config.toml
rope_base = 10000.0
rope_fraction = 0.5
init_std_down = 0.00757
beta2 = 0.95
weight_decay = 0.087
warmup_steps = 200
batch_tokens = 65536
Each number is 128 + 24 x the weight over its row's rms, rounded and kept within 0 to 255. Layers, rows and columns count from 0. The size above them is the row's rms in percent of the matrix's.

# layer 3 MLP up, 192x96, rms 0.174, rows 49-84, columns 0-95
size [ 92 101  89 100  98  98 104  93 104  92 102  87  91 104 108 105 101 103 103  99  97  95 111 103  98  83 106 100  99  98 110  96  97 112 100  92]
[[107 115 133 126 105 100 174 153 123 104 134 119  95 111 139  89 196 159 171 123 108 120 170 155 111 124 144  97 162  97 138 117 134 123 119 109 154 148 144 142 144 124 145 134 100 117 138  82  97  96 113 148 113  98 123 106 158 114 140 146 120  93 139 101  94 132 150 160 129 125 127 155 150  96 132 148 161 161 145 121  80 112 102 129  93 167 156 107 141 173 108 125 146 146 117 105]
 [ 78 133  97 115 178 151  74 112  95  94 125 138 122 138 164 125 139 102 159 103 170 161 130 118 123 150 118  97 147 111 115  76 123 177 124 132 159 132 142 145 108 132 122 131 143 110 112 128  69 111 149 133 121 145 130 101 165 121 135 118 143 107 112 126 128 117  94 121 139 194  85 131 109 118 126  99 138 104 140 153 100 123 161 133 112 138  86 147 158  93 125 115 148 126 153 117]
 [106 110 112 138 118 106 160 136 139 136 120 162 119 140 123 200  94 142 139  99  95 132 158 129 150 106 166 107 124 135 110 112  95 137  85 152 140 131 126 128 154 155 133 133  94 150 120  69 128 129 133 155 102 136 125 112 143  84 147 133 180  99 131 119 125 101 117 144  80 140 137 115 140 122 111 113  67 174  88 111 142 105 146 126 113 101 116 152 154 115 157 170 111 103 134 115]
 [151 133 170 146 114 114 104 154 132 144 125 100 166 149 110 132 126 141  74 180 133 166 108 123 140 102 157 123 135 172 132  78 138 114 170  98 132 138 132 137 115 106 113 116 104 140 139 128 114 111 104 133 100 143 146 169 147 168 157 125 132 131 100 157 113 114 159 148 106 136 135 101 115 115 170 125 127 149 109 116 114  97 133 144 166 134 165 144 209 148 171 130 124 108 117 140]
 [142 133 171 194 161 141 126  98  85  93 101 126 127 131 133 116 147 144 130 177 148 123 122 128 136 138 177 118 107 150 104 123 160 127 137 165 149 105  85 143 141 153 152 132 149 132 140 125 172 126 177 103  74 119 138 111 110 107 124 127 137 122 139 144 111 134  70 157 122 134 117 106 162 138 117  80  84 128 139 143 148 125 115 145 144 120  83 127 111 127 120  92 122 128 163 106]
 [ 95 121  93 121 155 145 115 139 141 107 111 143 151 143 145 110 154 121 135 124 128 113 159 152 141 129 132 122 110  84 155 115 150  94 160 118 121 150 164 109 121 124  85 125 132 166 137 101 117 120  82 119 130 140 129 155 129 147 112 138 119 113  70 111  98 112 133 113  84 147 119 140 106 131 107 120  77  85 148 167 108 134 176 164 115 147 122 192 152 119 124 114 130 157 186 160]
 [130 131 138 115 128 141 125  93 136 111 142 164 106 148 186  92  71  93 142 118 138 135 125 153 117 136 127 105 158 115 127 146 128 101 137 155 156 181 143 129 113 212 117 128 148 140  85 127 122  98  90  92 106 148 129 146 113 143 116 123 116 130 164 147 108 114 106  93  84 122 140 157 106 102 156  86 157 153 117 128 134 134 142 124 139 140 111 115 112 145 170 152 106 148 152 117]
 [136  96 105 111 116 124 137 115 108 114 126 112 160 163 137  45 134 151 113 113 117 115 129 114 137 147 121 129  98 140 131  77 144 172 167  96 125 130 124 133  80 129 118 128 116 105 120 156 138 116 147 164 116 153 136  94  95 159 140 114 161 150 140 112 168 117  76 141 151 126 109 145 109 120 117 134 113 153 154 171  81 155 135 119 157 120 142 159 148  87 148 140 148 159 161 113]
 [120 146 165 108 120 142 104 169 114  96  95 126 128 146 158 151 141 118 132 101 148 162 153 118  91  97 110 105 124 151 122 130 100 102  88 113  89 163 110 137 142 141 120 141 123 127 113 107 128 112  99 137  85 128 143 133 114 102  96 125  83 120 154 173  82 143 150 144 143 171  84 120 125 125 131 125 130 136 138 162 124 104 219 120 138 172  99 134 155 137 130 125 142 131 127 142]
 [105  90 122 153 125 179 138 132 131 164 179 117  91 147 135 143 160 128 122 142 152 102  76 113 116 133 130 118 138  86 150 103 169 118 130 139 110 109 158 165  88 120 144 131 122  87 138 112 114 158 118  88 119 143  88 102 124 121 160 109 166 129 141 123 142 154 114 136 118 109 142 131 164 135 131 135 137 178 179 122 120 164 146 118 105 125 129 114 130 159 141  65  93 148 135 139]
 [128 113 143 148 115 175 115 121 164 125 150 138 141 155 103 136 170  81 147 124 155  96 124 100 112 120 125 150 110 168 105  92 145 124  97 121 156 152 105 178 115 118  84 154 101 114 136 134 114 156 163 145 130 123 129 121 136 146 169 137  95 117 165  73 122 112 101 141 123 122 149 125 131  85 135 132  73 114 150  95 125 135 144 117 142 129 134 133 135  99 110  91 160 137  72 162]
 [ 98 116 117 145  82 118 136 149  97 131 126 128  92 161 167 141 117 144 119 115 148  93 128 102 171 101 168 123 128 113 117 158 154  91 134 161 126 110 118  87 121  98 165 136 131 128 125 101 118 126  88 158 143 150  88 189 126 136 114 120 144 114  68 109  92  98 159 158 128 139 164 112 152 132 119 157 104 155 147 100 144 115 144 108 154 151 129 115 137 173 112 144 151 124 148 134]
 [105 162 114 104 122 128 156 173 125 138 137 109  74 132 108 112  94 112 131 120 151 152  49 155 144 125  96 123 152  72 145 100  97 132 153 100 120 131 130 112 110 150 138 189 129 118 109 149 134 176 135 130 119  98 139 146 115 108  82 141 149 109 141 132 138 134 128 114 115 128 171 145 117 108 147 115 108 139  97 141 144 132 142 133 132 136 164 134 108 132 130 146  84 139  64 134]
 [137 116 176 118 143 194 104 151 108 118 139 137  94 121 155 138  97 166 161 136 166 121 133 147 121 120 151 119 143 121 101  90 133 151 149 126 123 100 164 134 118  93 103 144 105 134 151  90  91  86 102 113 110 140 121 125 136 141 155 125 157 120 194 150 119 113 142 120 122 148 167 105 140  80 125 115 116 122  89 160 109  99 125 139 149 111 162  93 124 133 142 162 161 141  99 116]
 [110 149  88 121 156 141 102 133  90 142 180 105  81 130 108 144  93 158 121 192  88 137 141 110 169 136 130 130 171 152 121 120  99 101 121 149 144 114 127 158 121 182 107 162 135 142 152 105 126 138 139 139 120 146 113 114 148 130  95 125 134 120 141 130 125 147  97 150 167 138 169 126  71 182 113 125 133 110  92 132 135 127 116 135 142 127 120 151 145 120 150 107 119 158 117  85]
 [148 122 126  83 130 133 100 120 146 129 151 122 143 160 137 102 121 151 122 134 161 104 113  98 144 135 155 146 154 126 132 133 144  70 124 134  90 122 128 141 172 148 109 110 122  99 123 134 117 137 139 131 123 113  65 136 102 130  74 147 116 130 122  90  86 137 173 109  98 155 128 145  97 166 132 106 117 111 144 122 144 154 168 131 129 132 184  87 108 131 198 136 120 151 151 113]
 [ 97 148 170 130  86 147 128 121 143 109  91  88 160 137 137 124 148 175 122 134 140 167 133  99 162  98 128 110  79 114 141 109 114 200 130 103 126 139 129 143 126 111 120 141 161  96  90 132 132 131 123 116 128 126 159 125 158 147  88 140 130 124  74 113 122 120 104 124 107 146 134 149 127 126 151 138 115 126  97 129 146 129 138 125 172 100 125  87  60 145 155 116 121  95 158 148]
 [119 137 108  97 102 142 102 151 125  85 138 146  97 133 105 143 120 175 122 106 137  68 155 123 157 156  98  99 153 167 119 165 138 133 157  93 102 150 123 117 101 156 122 146  86 140 115 116  95 152 121 109 136  81 137 132 177 109 135 100 149 133 124 165 113 133 111 143 176 144 162 139 126 161 152 140 133 166 130 124 145 141 138 142 114 114  95 170 125 104 152 152 120 145  91 106]
 [151 141 126  97 134 118 159  97  72 168 109 175 113 109 151  99 116 141 136 133 154 163 158 155 170 122 116  92 140 131 119  91 108 100 112 143 122 135 128 108 143 119 166 146 111 149 123 126 165 154 139  92  97 108 131  99 117 118 145  73 172 109 101 168 123 127 139  96  89 150 123 109 116 117 110 121 165 128  98 102  99  96 139 110  97 123 122 126 150 178 119 114 135 107 123 155]
 [100 137 109 128 108 145 170 114 162 190 111 115 159 107 105 107  98 162  89 142 129 139 122  79 133 103 138 152 116 124  85 135 134 161 105 104 136 125 165  99  75 102 205 146 140 137 117 116 133 169 112 118 141 136 143 115 106 124 120 162 113 123 124 136  86 168 121 149 152 150 138 103 124 112 112 159 128 141 138 124 118 147 106 121 113 122 127 104 138 157 113 147 161 141  80 117]
 [124 160 127 103 122 128 149 157 111 136 173 125 118 131 116 122 133 137 129 109  95 143 130 181 134 119 121 141 135 167 146 126  65 127 100 122 151 107 143 147 124 131  95 161 126 144 125 138 201 121 160  69 168 102 105 137 165 135 125 121 125  54 119 110 112 126 134 104 135 162 126 130 123 121 171 117 130 125  92  85 144 128 120 122 115 139 103 108  92 107 171 128 101 140 138 112]
 [135 139 102 100 100 144 122 126 121 132  89 110 102 126 160 112 127 119 121 143 148 157 119 148 174 125  75 141 104  95  98 151 121 107 112 119 123 136 143 118 162 141 117 119 137  90 135 151  72 110 105 147 130 169 140  76 104 120  89 161 169  93 148 149 119 136 105 102 124 160 118 147  96 117 110 134 108 115  87 132  79 186 109 128 121 130 158 135 137 168 153 140 135 119 160 123]
 [103 202 142 111 106 147 115 112 163 164 171 128 136 147  80 174 164 161 113 118 149 153 160 140 114 108 146 116 144 141 108 125 136 109 117 119 134 113 121  80 149 120 112 162 105 112  98 128 135  87 121 138 125  82 135 128 123 132 128 128 102 122 145  75 125 132 132 179  95 144 175 160 140 116 161 149 154 140 157 144 103 130 138  68 117 136 136 115 122 122 116 135 140 134 148 123]
 [115 113 120 134 137 168 181 151 114 141 130 112 105 134 125  94 122 168 123 143  98 151 132 127 159 127 158 133 141 142 141 103 145 137 158  98 165 145 175 127 130 127 124 148  94 114  84 157 111 108 130 102 133 105 139 131 121 121 125 160  86 134 101 169 116 123  87 117 113 188 133 130 125 157  93 109 133 149 187 134  89 119 171 126 166 125 148 156  96  95 131 134  78 126 128 132]
 [140 165 156 140 169 100 127 188 121  95  80 152 119 142 132 150 125 143 136 129 178 126 114  94 143  57 163 147 111 129 131 121 168 153 172 102 137 140 123 144  97 157 117 109 123 115 155 121 106  93 107 152 112 150 104 162 120 136 125 152 141 168 137 147  78 148 124 116 127  82 124 116 103 124 116 139 135 117 120 112 139 156 147 109  79 126 115 118 165 107 143  97 132 116 130 134]
 [121 125  99 125 130 135 138 128 155 158  79 120 155 135 159 131  94 123 108 139 129 122 165  88 162 186  99 134 147 103 125 143 100 101 155 105 109  81 142 147 135 112  96 131  80 133 139 124 125 143 100 150 144 148 126  93  92 133 125 127  90 138 110 157 112 136 149 133 132 120 139 145 128 122 153 143  83 135 118  85 129 143  72 122 142 153 165 162 143 123 124 107 150 151 191 164]
 [157 105 142 151 131 117  67 132  99  68 116  99 138 103 191 171 106 136 146 119 138 141 151 142 110  86 109 117 162  82 141 106 134 149 138 129 102 105 127 110  87 139 120 139 155 135 143 122 121 175 128  86 117 117 133 130 153 139 146 139 174 104 127 152 135  86 127 146 118 101 116 113 153 110 150 123 102 112 115 119 166 131 161 144 138 139 133 169 127 112 158 122 149  87 159 136]
 [156 123 127 105 146 137 141 108 118 116  81 159 104  99 142 104 115 123 146 146 128 143 125 174 162 126 138  82 123  98 140 169 132 122 142  95 102 147 101 136 137 106  62 109 134 146 153 125 106 130 144 164 140 119 126 116  99 128 148 129  99 104 149 140  97 139 150 199 109 167 121 109 122 124 118 151 174  78 136  80 119 117 106 148 143 162 135 169 143 109 157 137 118 144 124 110]
 [131 158 112 137 103  94 135  91 125 135 162 101 140 167  75 121 130 113 122 137 144 155 173 144 130 143 103 133 162 143  90 127 124 153  81 113  96 146 144 145 129 131 136 112 120 192 170 160 113 136  92 134 100 131 153 146 143 167 199 133  77 125 106 118 114 129 114 142 116 120 114 169 126 129 110 120 138 118 123  81 149 146 161 167 133 147 124  97 127 113 130 124 114  99 136 141]
 [ 94  92 105 160 131 140 130 156 154 119 172 115 132 142 118 139 115 179 142 116 136 138 126 130 106 142 123 119 128  99 147  83 168 101  93  76 122 114 130 150 104 153 193 171 112 157 140  92  84 114 117 146 113 126 129 159 125 173 153 107 135 162  94 146 118 149 170 132 141 148 114  95 133 124  99  98 134 163 140 132 131 117 152 125 127 107 124 106 143 170 116 120 127 131  85 151]
 [130  97 110 110 160 134  88 142 167 133 103 118 110 129 112 149 128 160 145 155 166  73 134 103 142 119 146 102 100 151  98 118 154 116  98 122 155 134 165 156 129 115 142 163  90 119 146 113 111 159 144 151 119 117  86 125 133 149  91 170 132 132 103 125 147 144 101 110 146 110 105 118 147 171 169 161 125 112 141 135 159 124 182  95 137 166 123  65 101 136 133 121 123 123 128 148]
 [ 94  84 172  84 159 148 140 117 128 129 150 108 111 144 176 168 112 128 121  98 166 152 114 120  81 172 165 101 137  96 123 118 131 114 110 108 123 138 136 119 146 121 128 158 116 159 154 112  88  99 173 125 122 145 153 137 148 150 121 104 119 118 105 150 120 137 108  81 136 115 164 125 119 108 131 119 126  84 130  95 115 147 136 121 172 116 124  96 151 146 137  74 102 161 124 112]
 [105 123 113 101 124 129 147 145  90 152 121 177  99 102 133  83 118  93 176 192 114 119 126 142 138 145 138  93 126 137 164 155 163 116  69 125 129  94 114 162 145 149 117 133 122 142 102 130 127 131 135 146  70 130 157 143 146 159 157  95 139 151 138 130 117 160 134  97 125 141 105 136 117 113 107 132 149 147  72 154 110 142 129 123 168 127 110 119 177 119 123 127 120  94 128 106]
 [108 154 127 152 116 128 137 159 112 123  89 108 143  73 134 114 119  82 149 105 134  98 122  88  76 126 133 132 107 105 124 121 144 153 125  76 182 155 152 126  99 143 172 157 132 120 145 110  91 168 144 162 134  99 138 141 139 154 126  89 173 138 148 152 115 116 128 118 162  96 102 120 122 136 147 134 117 159 147 123 126 152 143 126 139 143  96 134 154 124 139  66 150 157 139 144]
 [153 140 127 106 125 162 107 120 138 151 171 137 130 135 142 158 135 139 156 114  95 152 155 141 139  93 131 129 116 149 123 114  82  96 120 122 134 134 139 133 112 142 156 150 137  92 147 109 115 130 159 125  86 156  69 147  75 139  97 154 108 137 118 129 121 160 128 102  91  77 116 159 102 195 141  78 115 139 153 148 175 108 127 137 107 130 145 151 128  89 116 122 156 131 113 142]
 [106 158 153 153  95  95 143 118 155 125 107 157 146 100 152 106  99 141 160 175 147  90 105 125 124 124 132 110 113 127 140 179 142 147 156 132 130 149 109 113 106 144 139 145 134 157  97 109 154 151  99  93 123 107 153 141 118 152 113 165 147 118 107 160 129 125 168 101 129 121 132 107 110  93 133 142 143 120 192 139 113 110 173 153 146 116 125 162 137  71 148  92 137 153 131  84]]
# layer 3 MLP down (transposed), 192x96, rms 0.173, rows 49-84, columns 0-95
size [ 92 104  91  89 100 103  97  94 108  90 103  87  94 100 113 104 107 102 105  94  96 109 112  99 103  91 106  97  98  94 105  92  92 103 100  84]
[[116 144 136 113 142 154  71 152 130 125 108  83 169 132  98 128 106 129 137 129 143 116  46 155  94 112 156 132 148 144 135 127 142 123 159 124 132 165  86 166 120 150  98 126 153 105 177 184  91 150 108 119 138 148 153 179 132 110 146 156 136 132  90 144 135 155 151 113 145 142 122 102 136 153 123 163 113 133 119 124 102 112 139 114 167 114 125 135 118 132 127 102 145 103 103 135]
 [112 109 157 136 131 128 117  93 137 136 129 122 106 136 103  91  82 156  88 181  99  88 165 168  93 126 167 156 152 147 147 134 148  99 138 134 123 149 145  88 145 155 126  97 120 133 119 130 167 139  94 122  89 112  92 154 117 128 123 139 156  94 168 141 101 130 109 110 112  89 164 140 122 129  99 153 118 124 123 121 120 109 115 136 178 143 150 134  94 138 179 146 129 136  98 116]
 [179 127 140 108 164 159 126 143 122 125 137 125  94 128 108  93 154 129 119 135 145  99  89 125  87 165  92 173 135 136 112 130 159 154 181  98 129 116 117 163 108 112  93 135 135 139 145 155  99 131 129 121 158 141 111 103 100 156 162 146  97 117 109  86 140 107 101  72 164 124 123 111 142 126 147 133 139  95 159 152 107 140  88  94 130 131 134 129 160 145  91 142 151 108 127 158]
 [100 134 140 137 143 184  98 142 160 115 144 125 120 129 148 168 145 113 164 106 123 122 130 149 118 144  76 135 148  86 114 138 137 127 129 152 111 139 118 156 181 172 167 128 189 116 116 152 133 130 168  84 141 107 111 131 104 103 114 151 102 126 134  96 151 122 102 141 113 148 106 115 130 148 136 122 139 112 194 120 108 160 131 102  60 122 109 119 122 135 131 122 161 150 124 130]
 [132 106 103 123 119 130 151 136 140 166 120 124 116 154 123 102 123 128 146 117 111 165 181 145 124 137 151 133 136 133 124 143 115 139 118  94 139 107 137 138 121 151 140 134  76 136 151 119 108 110 122 177 160 122 171 139  94 145 118 160 106 150 132 152 195 118 107  87 113  89 112 147 124 152 152 150 186 165 146 114  96 122 109 114  96 129 156 119 151  79 152 173 125  82 136 141]
 [106 121 162 160 155 131 128 148 149 148  95 120 117 119  94 136 131 135  94 114 134 146 114 137 114 122  88 120 143  91 106 103 156 114 133 107 123 120 126 140 121 116 111  98 117 129  74 122  99 122 119  89 144 158 128 109 134 139 147 165 156 145  74 147 144 130 161 145 133 138 122 133  96 130 159 131 129  96 152 155 126 178 171 129  98  80  86 122 133  91 114  80  90 101 171 167]
 [109 164 125 133 111 137 144 138  95 119 132 121 143  96 118 151 138 144 133 159 111 151 109 104 127 175 144 143 110 132 146  98 130 166  92 152 121 137 166 137 141 104 117 153 116 166 178 147 152 162 132 156 102  91 106 155 147  96 142 115  99  96  78 154 113 108 140 115 149 115  65  91 131 168 134 171  94 137 100 102 148 109 115  93 160 156 122 154 148 131 112 117 143 126 119 128]
 [174 123 136 143 153 116 154 122 102 138 134 142 104 145 133 118 110 112 141 160 111 110 143 126  89 125 112 130 124 123 133 127 167 100 106  97 113 146 171 133 141 160 132 147 125 110 142 125 110 164 120 108 120  99  58 119 127 106 163 123 147  94 160 177 137  98 168 137 151 152 140 137 149  74 131 110  99  80 129 142 152 111 120 117  98  87 141 137 136  92 106 162  86  99 167 132]
 [ 95 185  72  88 146 145 112 153 132  91 138 148 147 120 123  77 150 129 109  85 139 140 141 106 122  93 180 150 127 126 113 113 136 115 145 136 127  91 112 150 162  76  96 151 150 130  94  90 114 110  79 154 143  93 115 102 127 139 132  95 149 128 107 116 121 155 143 119 151 151 113 135 156 112 111 119 130 135 137 149 153 169 133 121  97 142 138 126 134 102 102 141 136 164 120  97]
 [134 141 136 109 177 129 121 132 140  87 127 164  87 153 115 123 132 149 101 157  91 120 153  74 129 127 158  82  85 128 147 129 123 146 116 121  88 137 101 146 196 117 166 105 166 135  91 128 146 127 162 158 129 108 149 150 127 142 137 149 131  96  96 162 133 164 130 160 153 108 131 102 105 137 126 137  74 117 119 135 122 142 116 124 124 123  76 147 119  88 146 146 128 123 128 140]
 [117 148 100  89 113 115 107 147 120 168  93 121 112 136 101 155 120 131 152 133 156 151 139 154 124 121 120 136 123 113 116 163  99 163 130 125 127 109 138  92 173 158 157 156 143 120 162 161 134 138 143 124 128  86  91 105 137 133 122 122 181 105 125 159  76 160 122 122 137 112 116 124 147 166 138 191 104 145 170 134 164  76 107 133 119 149 123  90 169 143 130 146 114 148 144 115]
 [103 118 118  89 141 148 116 153 121 139 121 108 118 138  95 166 165 130 171 165 126 117 137 132 135 140  50 143 157 140 106 127 150 121 112 125  85 122 141 158 138 138 106 122 115 106  93 157 113 109 125 135 127 167 181 110 118 144 113 179 158 131 176 120 173 120 128 110 120 122 100 134 121 109 124 124 100 112 104 127 134 100 118 167 119 108 153  99 151  98 141 160 113  65 122 135]
 [ 87 103 133 164  96 153  77  87 150 132 134 106 113 137 118 157  93 179 102 160 142 108 117 140 123 153 138 158 101 112 134 127 147 113  82 128 149 111 127 156 152 106 106  90 130 142 139 130 146  90 138 130 107 119 123 145 149 153 142 132 116 160 107 136 156 108 109 129 113  91 136 109 131  94 147  91 125 133 140 162  69 136 126 139 111  92  87 131 108 108 117 156 119 126 196 137]
 [139 148 104 135 114 159 130 156 102 104 161 107 160 110 100 109 163  91 121 156 121 111 102 141 124 114 146  96 119 135 177 162 108 154 105 175  86 147 109 126 141  74  89 142 100 153 124 125 117  97 144 112 166 144 105 166 146 137 140 113 125 101  64  86 177 139 133 142 119 135 119 121 116 124 122 123 162 142 109 147 112 134 133 125 103  99  93 160 118 150 101  97 123 137 118 132]
 [198 127 157 132 135 124 146 122 112 172 134  88 159 106 148  90 114 117 157 117 171 135 153 124 132 116  79  96 140 113 130 123 136 116  72 142 115  88 121 125 109 119 109 116 122  93 153 142 158 143 119 142 110 147 169 101 106 157 167 123 131 150 165 149 103 158 129 130 119 123  97  90 174 146 105 134 119 117 130 117 182 150 118 129 124 120 131 163 118  99  99 140  85 120 129 142]
 [150 112 106 122 127 106 123  85 148 121 106  96  98 121 147 117 133  98 105 141 177 159 113 122 152 139 140 179 113 120 126 147 132 133 162 145 113 148 138 144 117 104 126 136 101 181 146 135 110 130 105 117 138 122 143 108 124 129 159 121 101 172 139 107 138  99  93 150 146 126 118 113 167 118 145  81 137 128  81 129  84 103 121 161 182 139  71 189 114 125 115 110 139 105 155 151]
 [148  93  92 164 138 128 123 109 133 118 106 102 175 110 127 104 172 129 147 142 150 169 121 118 122 130 121 106 128 151 107 174 140 102 102 160 133  76  96 134  94 160 137 138 143 123 129 119 108 148 130 107 115  95 137 113 156  97  90 141 160 166 135 135 145 104 126 144 140 131 148 135 130 131 111 152 156 120 142 201 118 144 178 121 129 167 135 116 172 134  82 156 145 127 121  94]
 [145  85 104 146 115 123  94 137 139 115 100 130 129  99 108 134 134 145 122  88 109 123  92 172 130 120 162 121 125 128 107 146 135  75 161  81 108 116 131  87 104 102 141 114 123 135 117 152 104 138  85 173  79  89 171 156 147 141 115 157 163 128 151 157 133 143 130 129  99 130 153 117 110 132 146  87 163 160 132 122 138 159 166  78 132 105 124 136 132 148 123 128 165 119 106 110]
 [135  75 147 144 142 145  93 165 161 103 153 102 125 159  89 134 148 115 151 120 145 111 125 137  66 114 102 126 116 109 161 135 118 133 174 116 124 102  95 147 142 187 104 123 153 101 104 113 141 128 142 119 109 147 134 136 131 114  98 134 127 130 173 178 130 113 137 137 130 104 109 170 141 129 140 157 137 132 166 124 142 147  89 147  90 164 143 138 132  96 107 134 173 145  88 149]
 [164 145 111  94 119 120  90 116 126  87 186 123 151 136 131 144  87 149 131 127 145 138  67 106 120 157  84 123 155 107 128 109 136 112  71 147  83 133 176 164 147 167 121 136 139 136 136  84 118 133 132 107 143 177 121 143 108 133 147 107 121  93 143 125 134 112 111  99 156 143 101 103 120 171 123 110 133 142 113 148 136 101 139 109 131 136 108 143 110 115 110 110 108 169 145  98]
 [161 110 152 200 124 131 140 109 137 120 117 152 151 141 132 156  94 117 149 159  91 136 141  89 108 173 142 113 184  72 144 143 171 163 122 145 117 166 174 140 147 142 181 125 114 122 113 130  95 108 142 153 130 107 127 132 112 120 137 133 117 196 127 160 106 126 154 144 143 145 120 116 122 105 122 136 116  99 135 121 119 122 154 122 118 109 143 148 158 119  92 142 118  89 121 132]
 [121 173 104 133 100 162 156 146 100 132 139 132 130  92 114 150 114 104 148  99 118 140 131  84  98 136 133 112 104 175 183 121 149 128 149 146 111 166 105 174 115 111 141 153 161  77 120  92 174 101  95 137 117 131 103 134 124 130  68 150 119 121 133 113 113 133  90 121  91 116 114 106 104 135 170 139 131 116 131 141 123 109 170 108 116 163 139 134 142 132  90 119 136 122  89 127]
 [145 124 165 126 155 138 135  98 134 124 101 149 121 150 100 134 144 144 133  97 159 132 150 108 140 121 129  97  95 141 111  75  95 102 121 157 129 164 103 148  94 118 110 158 117 144  65 159 121 152 111 153 160 166 120  99 139  89  84 129 128 137 134 136 147 117 119 131 112 160 123  94  94  77 144 155 136 146 105 172 107 172 146 153 128 175 136 125 124 119 110 161 134  94 119 128]
 [154 132 150 124 138  98 136 117 146 150 138 128 168 123 116 132 196  86  74 105 141 124 116 142 113 123 119  90 112 128 104 145 102 149 105 168  80 109 111 109 126 123  99 142 158 147 152  86 160 127 167 155 107 126 135 125 133 132 122 140 172 101 116 106 134 139 103  79 130 121 148 116 119 125 171 138  87 133  91 118 129 101 101 134 115 124  93  80 146 118 156 117 148 171 118 114]
 [136  95  89 109  90 116 119  97 154 141 170 136 115 127 166 127 129 132 154 131 114 110 159 151 110 149 139 128 122 133 126  82 108 140 138 144 124 121 128 172 147 148  99 138 136 143  85 125 134 139 130 137 101 146 154 106 150 117 144 116 137 188 172 142 151 108  75 148 129 131 147 179 103  94 125 131 132 159 144 141 108 136  73 122 107 112 123 138  87 118 165 180 114 129  89  92]
 [162  91 153 156 163 113 137 141 113 137 149 125 132 114 152 121 165  93 132 129 122 138 183 150 116  77 109 107 149 164 134 125 166 137 121 158 158 140 105 112 153 171 154 111 158 118 146 184  99 121 137 125 119 164 137 123 125 134 119 120 161  95 166 160 133 147  91 152 131 137 103 141 131 123 166 114 186 111 133 118 112 160 170 120 144 136 145 155  96 122 144 144 123  96 112 163]
 [131 162 133 110 132 124 115 118 180 153 126 111 119 109 106 163 114 135  69 121 176 118 121 129 113 133 153 145 107 133 144 142 144  99 111 126 120 152 179 137 164 122 102 141 149 125 102  90 125 129 159 109 145 153 159 109 173 156 120 143 136 124 168  98 158 174 121  97 131 124 155 149 123 119 125 119 157 180 109  96  99 104  99 139 100 123 155  94 142  79 111  94 126 163 131 135]
 [119 134 117 157 122 121 129 143 100 192 148 114 101 127 118 127 164 138 136 134 158 101 117 106 104 154 100 169 147 123 135 111 105 144  77 165 103 117 106 122 119 189 193 153 157 145 147 134 112 106 124 116 108 108 145 127  83 128 117 137 127 155 160 125 144 111 143 107 140 112 134 143 115 113 143 108 130 196 145 151 172 169 135 139 135 101 144  88 112 128  99 109 134 103 118 116]
 [143  76 132 121 132 147 111 156 160 130 115  86  86 143 101 124 105 156 134 111 133 165 101 170 129 123  91 129  99 106 154 125  93 127 138  86 136 135 136 148 128  84 100 100 129  92 156  97 102 141  90 129 137 117 108 124 146  97 126 132 157 128 132 108 163 105 151  80 143 137 152 133 133 114 117 169 110 124 146 140 110 127  94  76 148 132 115 137 173 138 159 126 142  71 124 150]
 [147 142 145  92 152 124 115  73  87 164 136 161 143 127 157  99 123  99 126 139 102 135 132  80 118 116 151 163 122 131 107 150 124 146 151 145 128 136 116 114 140  93 109  89 150 121 126  89 105 118 146 123 155  96  98  92 169  88 112 134 119 107 148  94 158 152 145 140 131 149 154 137 118 132 135 159 128  86 126 130 117  89 151 102 123 153 109 163 195 103 111 143 105 138 164 115]
 [121 160 160 127  62 101 130 140  95 114 138 136  98 118 129 158 146 111 143 105 130 112 145  91  73  97  63  99 159  94 183 138 134 115 130 136 116 167 133 142 145 127  92 126 142 147 100 135 122 120 132 126 111 152 115 101 121 123 141 124 148 143 155  90 108 105 133 122 114 113 115 139 168 106 148  79 188 131 137 145 119 141  86 162 115  93 150 136 130 138 111 143 148 138 113 119]
 [143 144  72 152 141  89 148 168 149 176 107 131 136 127 105 150 110 102 154 162 143  88 124 131 104 160 119 144 124 112 118 110 131 109 147 131 117  95 107 156 131 122 141  91 103 119 121 123 163 147 134  97 100  82 115 139 116  76 166 110 159 128 142 114 140  86 164 127 101 123 101 125 135 176 103 135  77 130 105 136 167 138 115 144 124 151  94 154  94 132 133 140 143 126 150 162]
 [161 155 127 138 171 129 161  92 159 126 135 144 181 137 126 147 131 137  88  78 138 143 142 154 170 137 102 159 141 129 146 149 114 109 143 135 129 141 181  87 102 137 135 116 108 112 143 149  90 123 154 107 170 156 135  93 123 112 127 148 131 119 127 161 155  94 135 142  96 140 147 139 155 125 127 128 128 100 111 105 103 127 137 151  69 122 178 151 118 133 121 113 177 109 166 148]
 [134 130 130 133 130 178 147 152 161 156 114 148 146 161 137 141 146 143 120 125 116 147 132 144 205 146 101 149 139 144 162 153 138 121  91 197 140 114  99 149 164 144  98 124 121 128 119 113 165 103 133 141 118 125 124 128 146  94 109 163  61 127 112 110 135 170 114 142 126 136 154 154 144 131 131 158 138 121 126 143 135 127 145 147 144 169 143 151 119 135 145 191 148 132  87 108]
 [140 112 181  83 112 161 116 161  90 137 125 175 129  88 111 138 158 114  84 138 124 107 119 135 118 152 143 142 100 117 119  96 110 171  98 166 140 135 153 101 108  62  98 114 126 160 148 125 155 125 113  97 146 111 109 132 158 124 134 108 115 145 112 171 113 162 114 121 128 141 112 134 147  98 131  83 107 123 118 136 155 118 167 102 139 139 146 124 109 128 111 132 108 132 187 103]
 [136 108 146 125 128 144  80 156 118 120 199  94 101 132 121 148 112 174 165 116 143 149 119 119 144 138  97 157 142 115 117  81 124 155 146 114 166  98 108 112 153 115 125 164 138 116 141 131  81 132 139 138 151 159 119 114 100 112 117 124 124 140 159  78 120 123  93 136 141 103 147 141 146 131 135 114 103 140  48 117 120  96 109 129 173 145 128 123 115 163 142 150 106 159 148 137]]